Each number is 128 + 24 x the weight over its row's rms, rounded and kept within 0 to 255. Layers, rows and columns count from 0. Numbers have three digits each. The size before them is the row's rms in percent of the matrix's.

# gate: layer 9 MLP gate, 384x96, rms 0.0831, rows 335-380, columns 0-95
# up: layer 9 MLP up, 384x96, rms 0.0827, rows 335-380, columns 0-95
# down: layer 9 MLP down (transposed), 384x96, rms 0.0827, rows 335-380, columns 0-95
gate335 099:116158153119168110148134099119180163148172107075163107126117130130135138076161112114127186141165134114112145138107163130078103102120153141142106169101109116106149123164141146087136103148145152127126112127116160121100100155159129101109121137092125153149135141122167148124116125119168115127
up335 105:087109137077099123109118135156150159117152104126116116116126184112114140146161133160137162137102118142126119100111165160104118108128174152115135086132124140135123098107118154118164113168176135153163170179130133107096110141142162096132154125114126099092094101171142130141110105156127135122
down335 112:114166119143077138144089156136125171146128140138129112129124140139138099125142116118132147168130144135135167102103085124153106160137132140143120121139124080105156152154119153133157136115128072144113131129141158115114061123162113116127082158115116155177116124155150173088139122110165106174
gate336 100:128119134137128096118110155103155104143113117090113152088165141137147121097120135095091107109114147114139144175067131156114095159122103135141084128142138108106086134110087074135112123115118164097135141113149154114163118136150123092119137168126152106143161150107137086158122114147071128128
up336 103:164124104120099088138150095144130116130113148117152159144136126142099104112126148116123119124169145125127086161121092127135121123141099105103111189146113173088165143138073131156112140089141133146118150139129101116120176123161105142087122130141134156167095156083104148107166169127146148136
down336 097:097164113115148155105108087108130121136150103120120113135127120102112184151106112114109100116122121115108156122172152111105121119125106151079112172179152095149113173128150090113123111133125139110122139123130147195089134145116142126130108110155108144109157107134195139159103119140154131092
gate337 100:162106105151099143123125115140119122082136106130147140087166151145168140107076105086181122114110118163122147159141132079098133137100106162126153161130144108139129150119099113156120127147131141142113129156093115114155169079127124092114094117137117133159144106148117116170133137118190151137
up337 102:118101112111160136115149127152137155156117165132115118156110137129133134154099118153166119074106101127145151094128147125156113137145149080137121126093144127187136102116159138122166112109098078137154115131104127094145103127147160177128116152193182112135149158160140157140150122116108143128
down337 100:152133146118131125121170090150101067101123136119157142142160125143140158116135118094120169098125163147086135176136138138123102110126067140121162119112105120101142105095095118138129138139063123124095126129122122155150127108118106121113159117118088163177142129109116130118096095123109134182
gate338 100:112170092123161116122131102139144122107127130145129139087161084099115116120112120174138119114164081153101109140122102119107111174157124134131126147128104106151170141104135121122118079132149115123149102119128087110132098100172149057147120147146143121119136086126099148134125116100107182159
up338 104:085132160124145130128110160084115140151101119111152134118090141127157100113123128125145103145128104146191154125109129159114125148106122137131121171085129139149131118137131142092130161110081135133201129148123178137162105138082131156172113123117128111169137108139143112163127121141139084085
down338 108:117135124094088122133158147100119132099134173135105131115122103172144136172129097136127097107140102131108161128129094099206108119136150139122119129077129114081102121120150106121125165173148135094139093153121152102089121131117159103121089120163115115094160145137116135168127130155102111122
gate339 104:110193149140149135107144118129106153147137095135137170141115104151106158133183158112139126152170118107139102138167154119116113121145104112145143082115103121139120122138098129125127154153113172121134108185180082150136136146097097135135125132145114136131136129120105165104156151082094161160
up339 097:129121153167100199130138114141157122118091120159100151127087120107158137136117089147100118169118142104110100124141123162124111165114121133130136159152104131121178099137097108130121129124170097123107119101094137163103141098143127144116118087137145118136113093148157151119112161141170133193
down339 107:117118120135128107119086144123113157143159127138095117140154111155158109146151129142152131107136158133148120120158177137128137137133170155118073152124139122142092167144126098163094182145091171176125135116130117102101100168093123141134123176113164082131158131122086134117109116135118161100
gate340 101:141116114133126105118143140124140163141143151129157116094120131111088112100117120099104110098178125141134130168102139183113155112168111129112107099086113115183153114164173120133109183108180132114152114115119136140114150133142156088092092112149150106123151124114121158157112107144131081123
up340 098:137091189115129145144135157113100073147114158133119167105164096158101147110093131119141124109114127102159141164094138156127096112096111121109131155124153123091098131139121145143134165112098130114093149128166096123114168136148123173147136127166087136093161134156147169107112140132124156128
down340 100:129129173134128112075120126159105127136098085190144150094067129125116139131134151107118090143103150170122130123103145104160143112133114129153124129118118134115116150178129115149123122134112118123169140125121167138112151100096152142122120143110149081206116120144151133154084109125162146136
gate341 099:111102154093127144094157133151144076102143135112157080156146147162100092176102124124130111118098122107135094121189134112132122151145149150130146111123153109128155092132127124128116081159141169132152160135115155164110136157125170142080111118100102141118127129108141168127140147108097142091
up341 103:171115115160118104131128139134119105149127144108138138159136114123120106087126118128174120093154114115117107113091123114161167140162179110146111167134086169110146180111146114111154089144145173144133136112107141159118134122143136150111142125104080125157120116109130139141071123170102147180
down341 106:102152123169105148100151135123163140133127145124099154097144135135156111081130090119062122141125115085164100122122129117113089104119160126137131135087103156135164171142108130132093131142177105124118104094128129102176083137117075158120167141134114106131104153119118139093125151133140142115
gate342 102:152157123107129087099121174155127170167091122110135141132148102121156167121180161134121165106130136110177123132123108120147100113139123115131147124146127126100143099145166161112117150109150137167121148104148110169145087118154124143141203092109123126092112129112113147136123122082151140154
up342 098:130158119143113106124115148172149140107110132139123116082125150110104125137140152123103147116120121113143120140122153094175123055113138122111157097141093168172120123107117162127103134174097155130149154105122136135152101134127173156155090175115094144128115148131091178092119162110146110137
down342 100:096136125114103108119154094097079125098122131132129151103104111130137114106097119157123130181140122141084165115117091132133164132156134158114116113095165099108118163072128087165170099131154080107163107120110147100151133109094125120115108133160131146118137110158132117151077119122097125114
gate343 090:147125165123108093129118078136086124126116090128115126112154135115123098105136068141117088147143121111148076140132143113087097151125128132100091119133148122133112100160115125108100130156068150132124148121196148135143113120127091116154117158150167171135155133141143149145159147151153110103
up343 093:156152097153165128118102163152148161178113156111178113092131128138136125117127150132110181154125131128127133107168119121147176133127107133156128149125107110146130154130143118164114112127118144093161113141132102126122100132124099183156146121132083150147099149167098192094084143140117145119
down343 100:159140146123102158095129115145071160088121118129101112152203109115125104142140117117126158118160134141139116128117117149110110153109113178142069165112105138144086114133116152114107137145103124114137127124120175080115186123142179161129128141148122113118095120138156129153149142146133129096
gate344 097:125129130134147107121116163162148155135149122178072111101156142128140133124172098150133121082173143130108112075172122129158098101097150126141098193133163095153126120196127140127123148128124131131147145141121134116154114127129162121106113124150092138126146132126097128140148141116084156094
up344 095:139142111098154111135139107111152114127139110100142117133136119158164119098194125129120173136151185078137190114127156141158138142110148140085104105118120095120104098148172094129146144142142167139138122130114111124142144144089164102121163190142126154105130098138128151124108124099137126118
down344 102:086111137154105119145132090112167129144153129121152141148094098130065142199159115153127137144102119155143113130102104107132124106187087127121141152158137107139123143132139143111137104109148136114157123116126129147172082107098095128170133098143134153150125130130146098124135156150193125137
gate345 105:151121146136138160152113166144128169095095153081117121155136143118137121143080137122114148180125127123134112116145083162094142120128124155155111108143104109137103143160125162108124112096093115077113104093193103165100125118137117090123179145113166108133105129116122149118126122148094108139
up345 097:118144156146115152087131131142076098118131184070132156129117098125146116128119107097067169128110108124084123119090121131117139103091157125113139130107118152127121108124118142108123142144126072101148136100145146130138123094102108162149161141127168119114075103121111120123169138124175104135
down345 104:162112111136123105153078089102134103154143089162132120130121146127169120149150147173136125133148106154092155113141103099095098139106170117110149123167183140127155131081135099121117132133150176154143098152128121107089087111135090102115079147126118121116146153147106136151149142136147149124
gate346 106:104131172138108128131126101113104075166100131120133172114127094106112093153126104127125147126140145169145084115152122102101143158126140107126113100155094125114131090125096095148111130140138143066154085174129093160164141138132121096121098097138166151095123127115128096133111136131136078143
up346 110:142090127162138102107132162129141136105137152116088133103136103139160155121133126130123130099102133131119128132138093145161103102103144139151115122161137125128148151099160097116104142113154142193163159136134121130119093139155088107112169198098128150151128100091093142133101113133123062102
down346 111:145150128154157103144155122119128143125170192118139111122095154164195103150104123137136118135127131166145176155116149114098116106149151155152111110112104116081148145118124129144076077118105123131119105086120146103133112087163101113153156121109146111147122117123140099108118099163147146127
gate347 098:097154134110138084178136164167113114117155181125137097139077139125117117188088122128158118109122148145110124178161103074111116119153158087108148089130152102137123131125133131140093113095114082145118144130125103100152138147141167110135114131141133124142121179140120098120136118114135110126
up347 099:144145133099086122132150145115126182125150083156124131156099151157164077111108141119065124164150107162157152168149149127161130154136131111104103084103120116133142107117141156127158050149130154117153126136125118114146127109095104129132096154132109131101094123137133128115118154103135117104
down347 097:163141119147175103108094136139148111106141141107135145120167128111083117146139117136135115121165132109145093147094149157142119094098178165145119125140132171122126129118145122141136155140130131167171097136117098123123147088095124156094159111221120127128150124118111118106152133137107100087
gate348 101:107157103143124098135148143192144114078120138130126122104108100128134143123130139099129120135116113128135117156127110150095137100172130128165132184153108142144095089099113101108137084120139098148121118094101130106111083147131090179115149163126132141125130093107070146139150083152147113109
up348 101:139122128155163121145132155141102128154067133145109124179104165161147117148131152166114109150132117159129109109113136126132100156106149189133120114094150107159086135132133101168159147116113145064097111111162104153122125103097135144123182125132142172103114140143122093131143120155110138127
down348 102:107145107149109154118141129128156153105179080101159109115101086122183135132080159135146130136119133147145109126100145153143099105153155098127127168160101128097106166127129133082142145147192140146152126141122107102163113137139119126113122113102148137158138100132123163159125148167134174119
gate349 103:122093116122134175082113121139091088119097140148156111120172166150147118132107133124095130111113098174165183122162131099152147131119116128144135129161112137106110136155111131111140145216112136127139087162107141106124127120105123151160139119159130138110125151145102137173111160115113132103
up349 101:132140118138111131100125184139129117120098140128097157094134151122125083138107133133106143110133117149139150145151145100169086101134125092080103133163133079176107115115116152145158129100085167129135131150100083171140109097144110133136127131115125102097117101107152133127146152154144168186
down349 102:094127129148112140133138150078086165151140107137103117118109133105065154091136122142115143140096122138110125107109187130115115100112128130151141124128117135099135080157136108109113139118106147131142172150150147085132108115110117170143157115155145094158102126162166125105160087176129167109
gate350 097:127120122101058120144115126101135143144111113121140125125088129102174124123131151098141090076126085128131094126146119163150139146152105120084135130146117070116123140149156167128139086143120107111141095065149144104152154094133126156131156116120133084147117131127121138133127096086159113095
up350 093:183107111117125128111131159106139104105127127152166165129076133170153170136161134094107160114193109128127110106163134091180142130105124149145107150142122104084118126162108128135146111139074155146105128111096141127092120141109086089149141116135116119138138134129124149099145141105123152105
down350 091:123146137132099101148147126133126171110181153109141117139158102111131120121125158118119177111162088109098167151131096152104130129108110116124175101146104184152121093088149103130163144136158111084139103125147115099090099155123134156105082126116130134102124142142181116127129102133126157150
gate351 092:139156148097118105124148104143112115142124120115101104116121188085162119135113094084059120144122142083127158125104120138154113150138107133116134112156144152168121102168119117149099140107112119172108108146125108118116125121120122142187143093193120141160130124143112108097116125158129140086
up351 093:139159108151125144111132084129170127143129156099107149174106113141138109144129142173154109055065085115116155125110120139139116129130094155120088117133140140142098140118115149151127165146103148106140107132128151121136163146100136154081098161139119130164120146123111116091169101159153136108
down351 095:096128157129109186083144168124112137153183131138125119084141138168122151135099099142146153137085092163099107095113133140105137147169144152119099128130113143138148124137153104102114130174130125129155176152134153155139134100111148108119078150137119128122107175146157099139117114131101093127
gate352 097:091108119128146153179141164111123111098136138131144145107090106126138160161167128122128150140127171187146107139122135110102108151107151159147135100147125095093136158142168122149096100095113155111105131132158108113136133133105151112150173136153119126080098166133126139164194136124113147135
up352 098:082167140114119112141141099130139146141127095127113128091138126137114119110131114146206093140147118094134168089129151110105176111143103088136149110102114126129172100116133135104124114089124119118157115099085123132165133122146096170133123133120157159140139164189101098118125165135118106136
down352 094:148095127104129103149138140122095157112147106125141135091103122137067141092113118125114169103153124083161100139087111173104131109129105103150136125149112093113153130124143131110122182131170130051123129148128128122138124080139123169120133124117120084128097107115125151108119167107119132167
gate353 109:139139117181140075117140112149111132149097124116123105113121122110121136130094153155159109102135168117120128162170155133116103162133107080102090147101132122111122169150155069151129114157122136159133149147107119110108168127170137124125088168124163150157123114180101109119122144125132091149
up353 103:091168135130144141098087107199169131121178125129160114144142103126087112120134110145160160134147134116104124096088080132109117134133132177168131141121117110132123128113137142106090143115133121104134103123095103076138099078129112124159126117138131146124121095132079157121151166112118115107
down353 099:124117124136123106145165172104127183135104136157105124140170090110154129184115143105167146154117091106083155107105104121102104109124133118097168101133125116162124074124112114165142142157116082145124136114109142140110100102144170108157135134132159096116147119097138141147107123160116099112
gate354 097:168132125126103134133123148088138129153094127130151157164105134166131139105147125138091110162103077112083142139112090141114142124103120124129079171146143113130124142171108116128094139140098153139122113144084111117122130078156111099091138137152179159164132123113092155084157103115123154143
up354 094:125081094159140141119121164144116131107119118124181122141165130074127147119112114146176169113134087111112159112114122135127116187090134123120162141123122145176110083127130118111122127121146122099161122141097123110150110060130098133164108115105112094150129144130147106135104102118130155083
down354 099:135100126101117114159145115123157118110117093076146157180140147142142134113172124104130102183138110151171151101129167149152159142147110128133117124185145144145095113133123103145144176137162138118151150135138101112126100122118158134101175139154155102145133133098159123122151114093146155085
gate355 104:196155161128106124123138097125084138101119135156129116139106137107132093115120124134164156135159102128065097128149126165151163138127130134123117127090134110112087086162103126164073126138146130088077126152132145142142120175127132150121145127108115126135109118092180142132116130109121102094
up355 095:136191129110160151096138076148129153129129103112131125149122119155113137116151139164118092100179073128131110099122117068148129136109127103116120179189125100142126134120128148130140146133115087119119133165082152123094145103141090155127146110132132131120169100134112110148144125085129139130
down355 097:169112172142096113133132121144139083141127122159144154110113139125119144119120139129145153128178176114145143153179165157156145151127091114099167118159098141094123155126126134099130130114128130114139117115184099133118175113145128098135116171133195081124134148127147138089158115131138096135
gate356 097:060131131152143132136150148125148142128129142123107161113136142129131125125153089117160118092139086188125097145116137099108149157128134120118134095149091099134113145133159133146098119093150070117077098176110155151097116095125128118122148104136095159154136097114078144134152154128133153117
up356 104:150118157148140162110161079129074107113115126135165133105128117098138121115107066134082158158114088108154161141115147163104120140149093104120181145096129081106127105119120126115094123129117128143083141114138137108106151162135124140125146128112124142163113151152098102141186132129136158117
down356 104:161173145135121102085142138142113124125158094166137100124102131081162134112156143162130182107158116129127148117166150106122126099085161124105147149134130124097123145132139112183130126151096117149152171115108142126142153116137171133139165095124133105139087135112104092136179101139101121101
gate357 096:098148129109141129100137087169176130095149111176145117117111119165102085110112138172109131093107120099117132121132116141138125145156131121132120131129105108109161167165111078119114139146103133165164136112122172123103153127162166133172182146167121126108105144153135142150147123091142142099
up357 101:165126108085131139149120135164133140133144129120081078103145101119092140097126090109176154144107161167148130147127142140134137183123110158144173128135139188171118117111144136135136140132108114145130137150165126123090085101114138173106141104113140121155149127117116146120108108128083167102
down357 103:157113113139123113118132073119090132169207155123125109125150145083139107153112166188144161101106151121142166150121112178135140163139134120144128117097074099128114145113148116121111147137136161144141122138139148112160161125123094127131111134086119114097125109115127154154130136100121086124
gate358 107:083131129114099125156177111135133164132117167106129115106113107109141122114126113135129163146088136132109146169086164142122130165147132133149151140133116122101089153108125120151111149175149135131142129124113194085097133180135150125115089152161098088086100127107126123130120093150083135129
up358 103:129125132133133121161180122146132147106152133089098155120064119128135116101089140127133093129108116105144119151150124115117171143111166112173107098099150137101130127107119113145083161129115152161091166118070134105146163112140157124145119146151131148140135101155129126143095096124063138147
down358 107:165116111166144113065104120142121108139118116118076119173132099103123109175127126126150135122131154132105124106100133129115082141146087118109125165154129113123145120113120164090096115112128134131122112163168149090102096136095149114100129121081160147122122133139147105117147153048110129123
gate359 102:099148112092161095139117119156083172127126182162141118107122133127132092108154156147137135157146155100141144140145165111146160104136100117105132113099146164073121133135138123138109121136151138071121146076144110121101123091171097145149123134131092116156117147086137130101166120163121127108
up359 100:154108132124167098094110138122162182108157096122091139144104121120106098138159153105134143078120140111141119156147131107154177108179096120170099127147085147098148122136134127127113108143149124110162143125131107102139124128135068131122140168099164133134133158104097085132120095142123106150
down359 097:128093118172119135197170125127133129143137111108167138148114085135138151192099092135124112127109110142159123104149136120097108120091137114132182128142126150157088151097122133135134152111125109177145108152150163099127106144127103095160143126106124120091155164132129114137119163166108150113
gate360 115:139111121117094144140129119103141153148111169104093106149127110082094149139148141132075147139113161109159097106114133117146111145097168157172077119146075091115095083141145114138131156129162099120151131097114111131120124147132138123112116111137126079079104153157126117098131130125140166098
up360 104:152131115145165090146111145135152107127120070108137107111076128188160122124139069146141089122172081185144136097134121128167136139110134157108132152115143115079120171123122133110124102109103103135123099108131140117132136129117152095108106167138137097124136120151100142113122124157106164127
down360 102:142125134104099144155137092093149091140101133135075113171155132113150147120143121173125114088125143128132126132127123106137135119120123124150085138134170142109133106154101131154117148127175136117096131092122116179090112144127114086111156055167107130144140148171152091116140090128148135099
gate361 108:163114106149123141145139156122101138147162111123140112116128110135108118106156192143154145105065138116151105095154168147129117059163154115109111181108139103140134125156149144097138164076143136107135115127160128111093189161132119097133128142123135137118099118104129135147153118141134139109
up361 091:080141139094165133104135128156141155110169156129076131159118131140165118103126104107081139091161130129136151144125120125137127165094093150102079183146154117115101125109120158122132145141126102155152125125132080167117132128134133132107154117154140102125100159117089149152107120109175152164
down361 101:166127110121104139097120185160085105148118129122114157146164113100099131097180138185104138113110105155129134122129148113141123129111141068165103113141153129141127137088126100128138124106202114103102105126150164111097153081101116116114143148121146123115127099149123104099139142139116131108
gate362 103:067140107134081145143127150152133112130174120123164154091162122069111150106093129148132085147120110128106145112081143121092109098138102135142095117152148142127133135128078097138108097147173128131116096111132117167163171132116103124158106094122148107127129090116159110137112129135127111147
up362 106:128173130154122104155148149180139145147103108149123124163109119143098176126167122141146122146177124137096138135142096102152098140092137081166118152122069132102134148121097151121147117121137153132147132067149162145128136148100136124127144103128127154111171110156134121168115168122098149155
down362 097:128098150126104135140122124133134126101127105119083158146134139125111120093106094170100127116123131139168125166122151157095099084127135135139152145155097096120143148081120104041143164130118120095137135138122105135181100137143131130133116098201143114151154132117157140152127118143149156132
gate363 101:127130112138143126162122112131131149183153116083142089078118143114114163116134166105104115095133109137083103097097086086129107112118131178103145143124104087123133114175142136114107151112116128138108083148117134138130084119120112113164096146116166128118101110109111168111147155130119079124
up363 105:119125121111109092132137122096081099166134178114102139102117136130119159165146151122097155115154141144127146115117146108100116114132090109098143137086166100151130154141152115122119120142074132112127103151153105148134135144157139140130090160139188104094117152126108123178132178100170125160
down363 098:145090131164101122080140138087114091117140133140179147131098126122103119110132137158091107116125098131114118133126124105179129097125128175110119110125091109093131126094129131153095123142144139114123082105147164127163157093129106112115123143123129126191181124098166128116104132070128133146
gate364 088:114156144146157135116159099111111096092093096168142135142105136144091129094073160105158112117121148097108097119087141129154109116122107133181142126112119167105131121129107109087129130138101142094093183147140101122118126143090144147145123121151106127080119148102137113155099090105136092125
up364 084:142113108156129122146102096104123095155129107099153113157090133135149108187169150097118123140147116136133166125154120129100168112152083177124145117134137118100159137114107120156155144102151125165147097140071097124162114138148162127129164118094129084109153117091134160135142123125117091103
down364 076:131138149132161146112165151161119150114121138132085118087163117104110181152119109149102136074129147133129148140143166130101088158083103087122135121126106089136106103119150113138109139104134081094112101118147163142149139100140101148124098145120144149114092134134105132114103116142147191090
gate365 113:093118173139137124141147181104106143135113180144097137155129134131103097151171112087163135143119109133145129136159133101110117099087151084126118141160134110142121146153114159108085116148113084103083124093106144153089149139116108140149085145106114087147125137150094131123092120129103110146
up365 110:114084126105126135140166133076151124171136086160079102144137124099106120131126102121163100146163107173125100095150117139147121176120136119136127137134150111094088136100110140167163120156125089124119143092135101119121165114078141106126120121107131121086114115131166151169145125118171137138
down365 106:121120118159098083117095137133147133138145128170100106141109114168106146118158089159167161177096111110157167118102110145152142146158093120162120145124113168115149078117092114133142121106114136139139103119119091131150153146101133151107097108111141088147117183115082151138106127127135154124
gate366 094:099123080099114164112147120148111117139142148124127158157151098111133085096144179135119126116088141109165109096172115094093110146126095126147108102145158117100136110121096115137113088105119123164122128125109096144102082151137152117106145103134161178125140146115134070094120096105127114137
up366 090:076114121151116161174128153133119141090127120134099088154168090135119112165153164114181123181166145126146151147159118124151132155134130135112122151108126107116131111159114103124139097098153155159106137077095134149140094131100098129134140099154125165118165126110125116096101117111147165125
down366 095:171093131103096093122115125139100130120148116149102144105099122133133135114148130105127126141137103164130142140120119163183129100117121157125128109076143123170134095125144112120092140140100101090106156139173132150135173102146148137153160134095117125139094124078106087170169148154150139173
gate367 105:104099138166110155147165135130127099172168175119136108116177140161100142136146123128132146131161135146139135169101153104118152143130135113146117137108079099113184130149137127134104138149121135100150151127100091113084111138114163144123107126175156092141111133122155129166103152092118111076
up367 099:100170084093138145136118168145099147099157125162135139084105145148114154114139146106100207112114150122116145111152138102099137160105129137122138122128164111113130129127113163116099110105114123168136130118129077110124113122139070136137129107182100136134129125147138111123105163169125156172
down367 102:122107100143109153132137080143128107117089136133131158083126153124113155142111133098164124126120109114141124127060147121134118084145158138092118120148116118125148109130165120159088123105160160121155101177131152130151114141154110114151165177109107130168135116078069101135145119125156152112
gate368 102:132159077134124153125131135119131136128147149151118113099152054094115136146149121195129150113164159123162138099108155104130113113092057123145125100111126120082101158106092136168089126126146119146097094130137122113141144142122096128130145162145121153136125101157136106130132167138126154115
up368 102:078121133173170101130145159160139127130106106103121145082142133119148131136153144112132153116108112142175087142121118145204164141135105131135105143106145111072102152126111158108135141106152124177147111125138105133124102131179088119105135179130115132113097113169124126119151140116132127150
down368 099:169138099170114168098101103162097168145158124130147120108186124110112142093109170174129133143080111151103132125120129133094089141144137129104136096126116144189132109110115147146110149135153105107110095141130139124155149103080110165116106163114143122134127112093107136124090151129147113135
gate369 100:126140172076133134184128112165083135120110133117114111104182157109107135125073156142171064115105143116160132156095091139108120116122121128111131126129127127089155107129117090095102161107127100111101121167132147151129138139132126120138174165144116144134143111146144128125172147139121099110
up369 108:159140156103084117130131123137111165117131130132096141144175114116143157126120139066104147126126140085119123137110106102139108142178129126097131168134124057158140090112108120095120124130138112171117129134104136108162093104112149106145134122117131138098130068083161119146115163148172132121
down369 111:091109158131109111164145114163149119105113166110168130114096161155123106120117059109112136098105165182100129111133129120127121111111145165126137144153159187160115133144149173131128124129134130100110093127130111155115159134112146102109114086144145101118139115116148124137118141102183091103
gate370 102:094138113141127102110140096129118153129112107111147139091143123096114133150151089102129117079140091104118158137094114124163114141153111108161086143096125137117061165149111117154113141125129172111180108145102146146082105134173085144135144095122145146122134106149090105131157151134128110154
up370 107:138156145145118065137096116097134121125157100103106113176105167113107100146148138110132133127155135168170106144112089125162135121084113142145081146078146129129125119148165172148135124167140160146135128113072134153103102161130158143103161131117138157135104140134100149129154123111143155120
down370 107:134149144094141173114095101153122112136164137131149121105130135134146154148147106123162183155143112069101153122137103124118131130109122150142124106152126171131080125108112097141117148143130151091141120156067076118168141126164114158132154127175113104114176124113135127136109113117125177114
gate371 093:163116113144142118138172130110128164173084117105096140144184080174129119108120149096120168145146120121118144144125115136121103164124122087136132174139113115126142126136107155098135114108164090090113104140137080123076137137151161107114160135091152102123132137127149103167123136170144119120
up371 094:130127117122149122097140122125150118130128113122147104128136121152101088162164160151140143117131100120102102095151195133119179138148151149128089135138087110151149132102142149088120148144113156077150114153100159110155137110146158120162152174101109147111116069118169112142118132107136103162
down371 097:142157144118111107093107117151116150129192141095123148159115150127122120100134102137158109052119125121100163129128127114132167138092070125120110128101108118110069170158116145137146116126124155112137136170152157135116121117116108134122091104083119154119092103112104136125080143109140116114
gate372 093:136115116151141131125176097150110154176153115131120098100153163133110155083125113138098123106132168162147107139154122103124146185133167100134122138178110133140094113140102145141095116096124163149109140159108145135171123135111139133097150143080161091117107136140150083135137141165147120158
up372 099:124153128114108106119117137106111174115136112148132135152085125125119083149170101102157160102103138148148116105110120127139114130170142108163110144123107120152127119085121145096127120125113129129108163183071144163081114074124142090113173124162138127120111147108124098148172152122152143167
down372 094:120130094124176072149093143136140156125180116146135137117113156130142155115131157137183109120177139141136146140108147126128130092088136121072161121128140088158098129128178145150103156134134124124108123144144167140131145143091119126132123125127130143138134080124120135159077105089077107123
gate373 101:165161126116169169097144113115128089099134121078156118140163120168095111111165125177117132163108138119106133115131090128063128097094146152121152110113138132108124108118174117109124127158122125109176132109117135132104133103129134099116097144127138122082129140135087133101130099098133126182
up373 100:133094136116147120104089130163144098141142122143148129134149101143118100143163120150097123114136134126104137149161131122122096152103142159150101129121119150091120180124133155151136111087156161095130146126098131161135086094096121104126125184128101105149164113164069123172170128169098127122
down373 099:133155160081106120136162139121138175102109120119144161131087130146133140105148121118142148131085093152114106124136115172114140140119115148090177094127141095091111112125098120139121091139092089134119094125141155122162158091104107136134141104138129103136083115141148170107081134077097106139
gate374 099:124139085169068136120104120120136124162107129121121108128165136152160123121125114138149131121123104114135110153138086106098155108133147163116083098117158122107131162120115088120110124178101159097178120135124090139139196155095137126095128114118147163143102101152166143110114127143100156146
up374 099:151155145138121116146112150112144138113148138121152130141103120103114111142143125105140099163106117112146073162127090100128162091118117131101144125182105104147114153125090122130140135099157137097112143079118163141063128104147153086147106113063156125120125086094137147129087118121101110120
down374 102:182153131099171127117122109086157138094159098140108127161121121172131080090108131078131168113110102095160094129140145130150097111140105147154118113112135083135117143142113118126073166147109138108117124128146104150153114152118142099107106117124119096157135153161147138106158140147161157130
gate375 107:174152131126120109096126125169150130129117123138104132089134136157137121124126106122184091153157153155091168145150114133131128082099139111176124160155142162121170145094106136134106127172118139134146123169127184125124132153149152119111111120097131127113153157112071123101123165080127129114
up375 101:100096142116105131135178149096152128139134116088155166147100124147148148150106117145121174103147175126087141150114139131112167092086104114105118105135114144200127128162148152103086112127127140111153131116101074108122117147108177122115136114140117157144157139132138159132154146108146119158
down375 099:121147113147149151108112128129133139162134161101133084092118110084077149165117111123157140161125128142139156137121131123147119122144145122109140130117205135087122138123101107158102123139147114146122102118088137084118137112174129153119126107112161125190167136127097098095120093109110101170
gate376 101:145150123105087099130177116123149132151132130077127101090098093144096120093105151118174107144131116107107112137123117107127121157133090118147123137129149125139117143113185158153147179156146100119161142145145105168102150139131114090118139131158126158130130108116086161086093101135109166151
up376 098:136160141152119153133156112106160134135136121126103128092145108108138115117126137069122142113111108094133130201163117119128117164089118172124146120069129110142091141087143135109127139169135067118156119125121128144158105133093080126116125127118146149139132173121109133081121115137108177144
down376 098:131128161111147172080121105149101130128112148175098165146150123157090152139124164086073126115153159142142079094168142138126187118122143114101143134113121146116163145140125118100115124093089138160126161145100133121106095147093120137169093114115109121121103148125148135136140123157133101132
gate377 098:089121124185113122115181164156106148124123100116148140138110117142115066117143181129092129159095142101083115161126127090104137110110176108139096097135155141093108123125127123132128134122119095131126092142123101101115131148155130142091103111147142087092097129143090108140128135092127122161
up377 107:154099100133148149094107134129156143082099104090141173143135109124140140134140191165105137115065117153164111125117133104142109143157150118135138113090170160116126118141143148163125152141126090106146105139148107092134128137125101095138101151131187153130108128161147136130080109119099113137
down377 104:096158165090120079171138122144121104107115146142154146125122114132113124088113079155152158167157122145103116135087117133120145128164111153141145117141124081134121116179102141143125135134120171172144187093100096138137143137114153122172117120125109135099160113124133113137163115141151095094
gate378 087:133128139153121093128133113119141122166150111159118162115115123150177116138122100104155135066133135164138113154095102138157124078150076092091150143129141121131089154153139088110094134121123125116121135183159086096129102178102135129149117134127109087140106160139113164131143106105126123113
up378 084:145155136132150174106128140131124120134116096147141129111126149162176173154118116130081107115134146138144103129147165154117101120176128102187125105145137114099146102137111132120129086116087156132075127172144074122107121137118125130089125152128135156140108120129074163149082125152117124155
down378 086:148107108169148086124157126135124119124132138101107151146117127111136100141176103126108144161145147122137162118123128151144135089110069105065171170149153143119135163162153112096149136128132135118117137110117086154152112150128109119133160127111100137136144186099141079104129108149135118080
gate379 103:148130167165144093126097156118084129128131106132134165123185099143135131176134139109126102116151095153132127111099144130120127157108141143106160145161103131086143101117111121107160140168162155146129095124150144101104144129122135089128165171133125141118099113130183158186130104142101102145
up379 108:130111156079119118103114147086131183075093094115129092143068101103157126109079131130148142122155138135153140192139114145081100140109157109099155110120118152156128120113112149118125117151136123087105125095158104146109139141148137130083146098111124098123137112124168144122135115136128127116
down379 104:107117144131150169127113126176132108126128170121128061127134131094126166144135145088150127139146138154125107154094125127121164082171106093118138133151117118143144119177135108152190139131141110149120173156150148145109142163127137108158109176126122144127102118184135137110154099118160116139
gate380 096:151122161132170114135153167184135163113123094122177155162124138089127149161110092137111138126090146129134127146149119118139154139119096163149090134096098148129133089132145123155118111153137084123112088098162107145134132111146100150085130127129105156114148169110100129161161132094099143149
up380 103:115123095137150122092154108107116137130086138144140122167148087129091083142113129121146144102121181119139151130110110120169065133080166127145176148112157139139160135100123150097086129130115128122131138090160182137108109165158147114144139137096125144137123118146094120122108167156109120117
down380 110:157172139149172145142126119155125128181134104146096160104108124117124136160108105115075126149122138095139113112130127139145183093165088114155111133128109093121143130147090102164159124154128109100094104107149124112133125142096117142074093116138108135131096101116155158157115163123166149110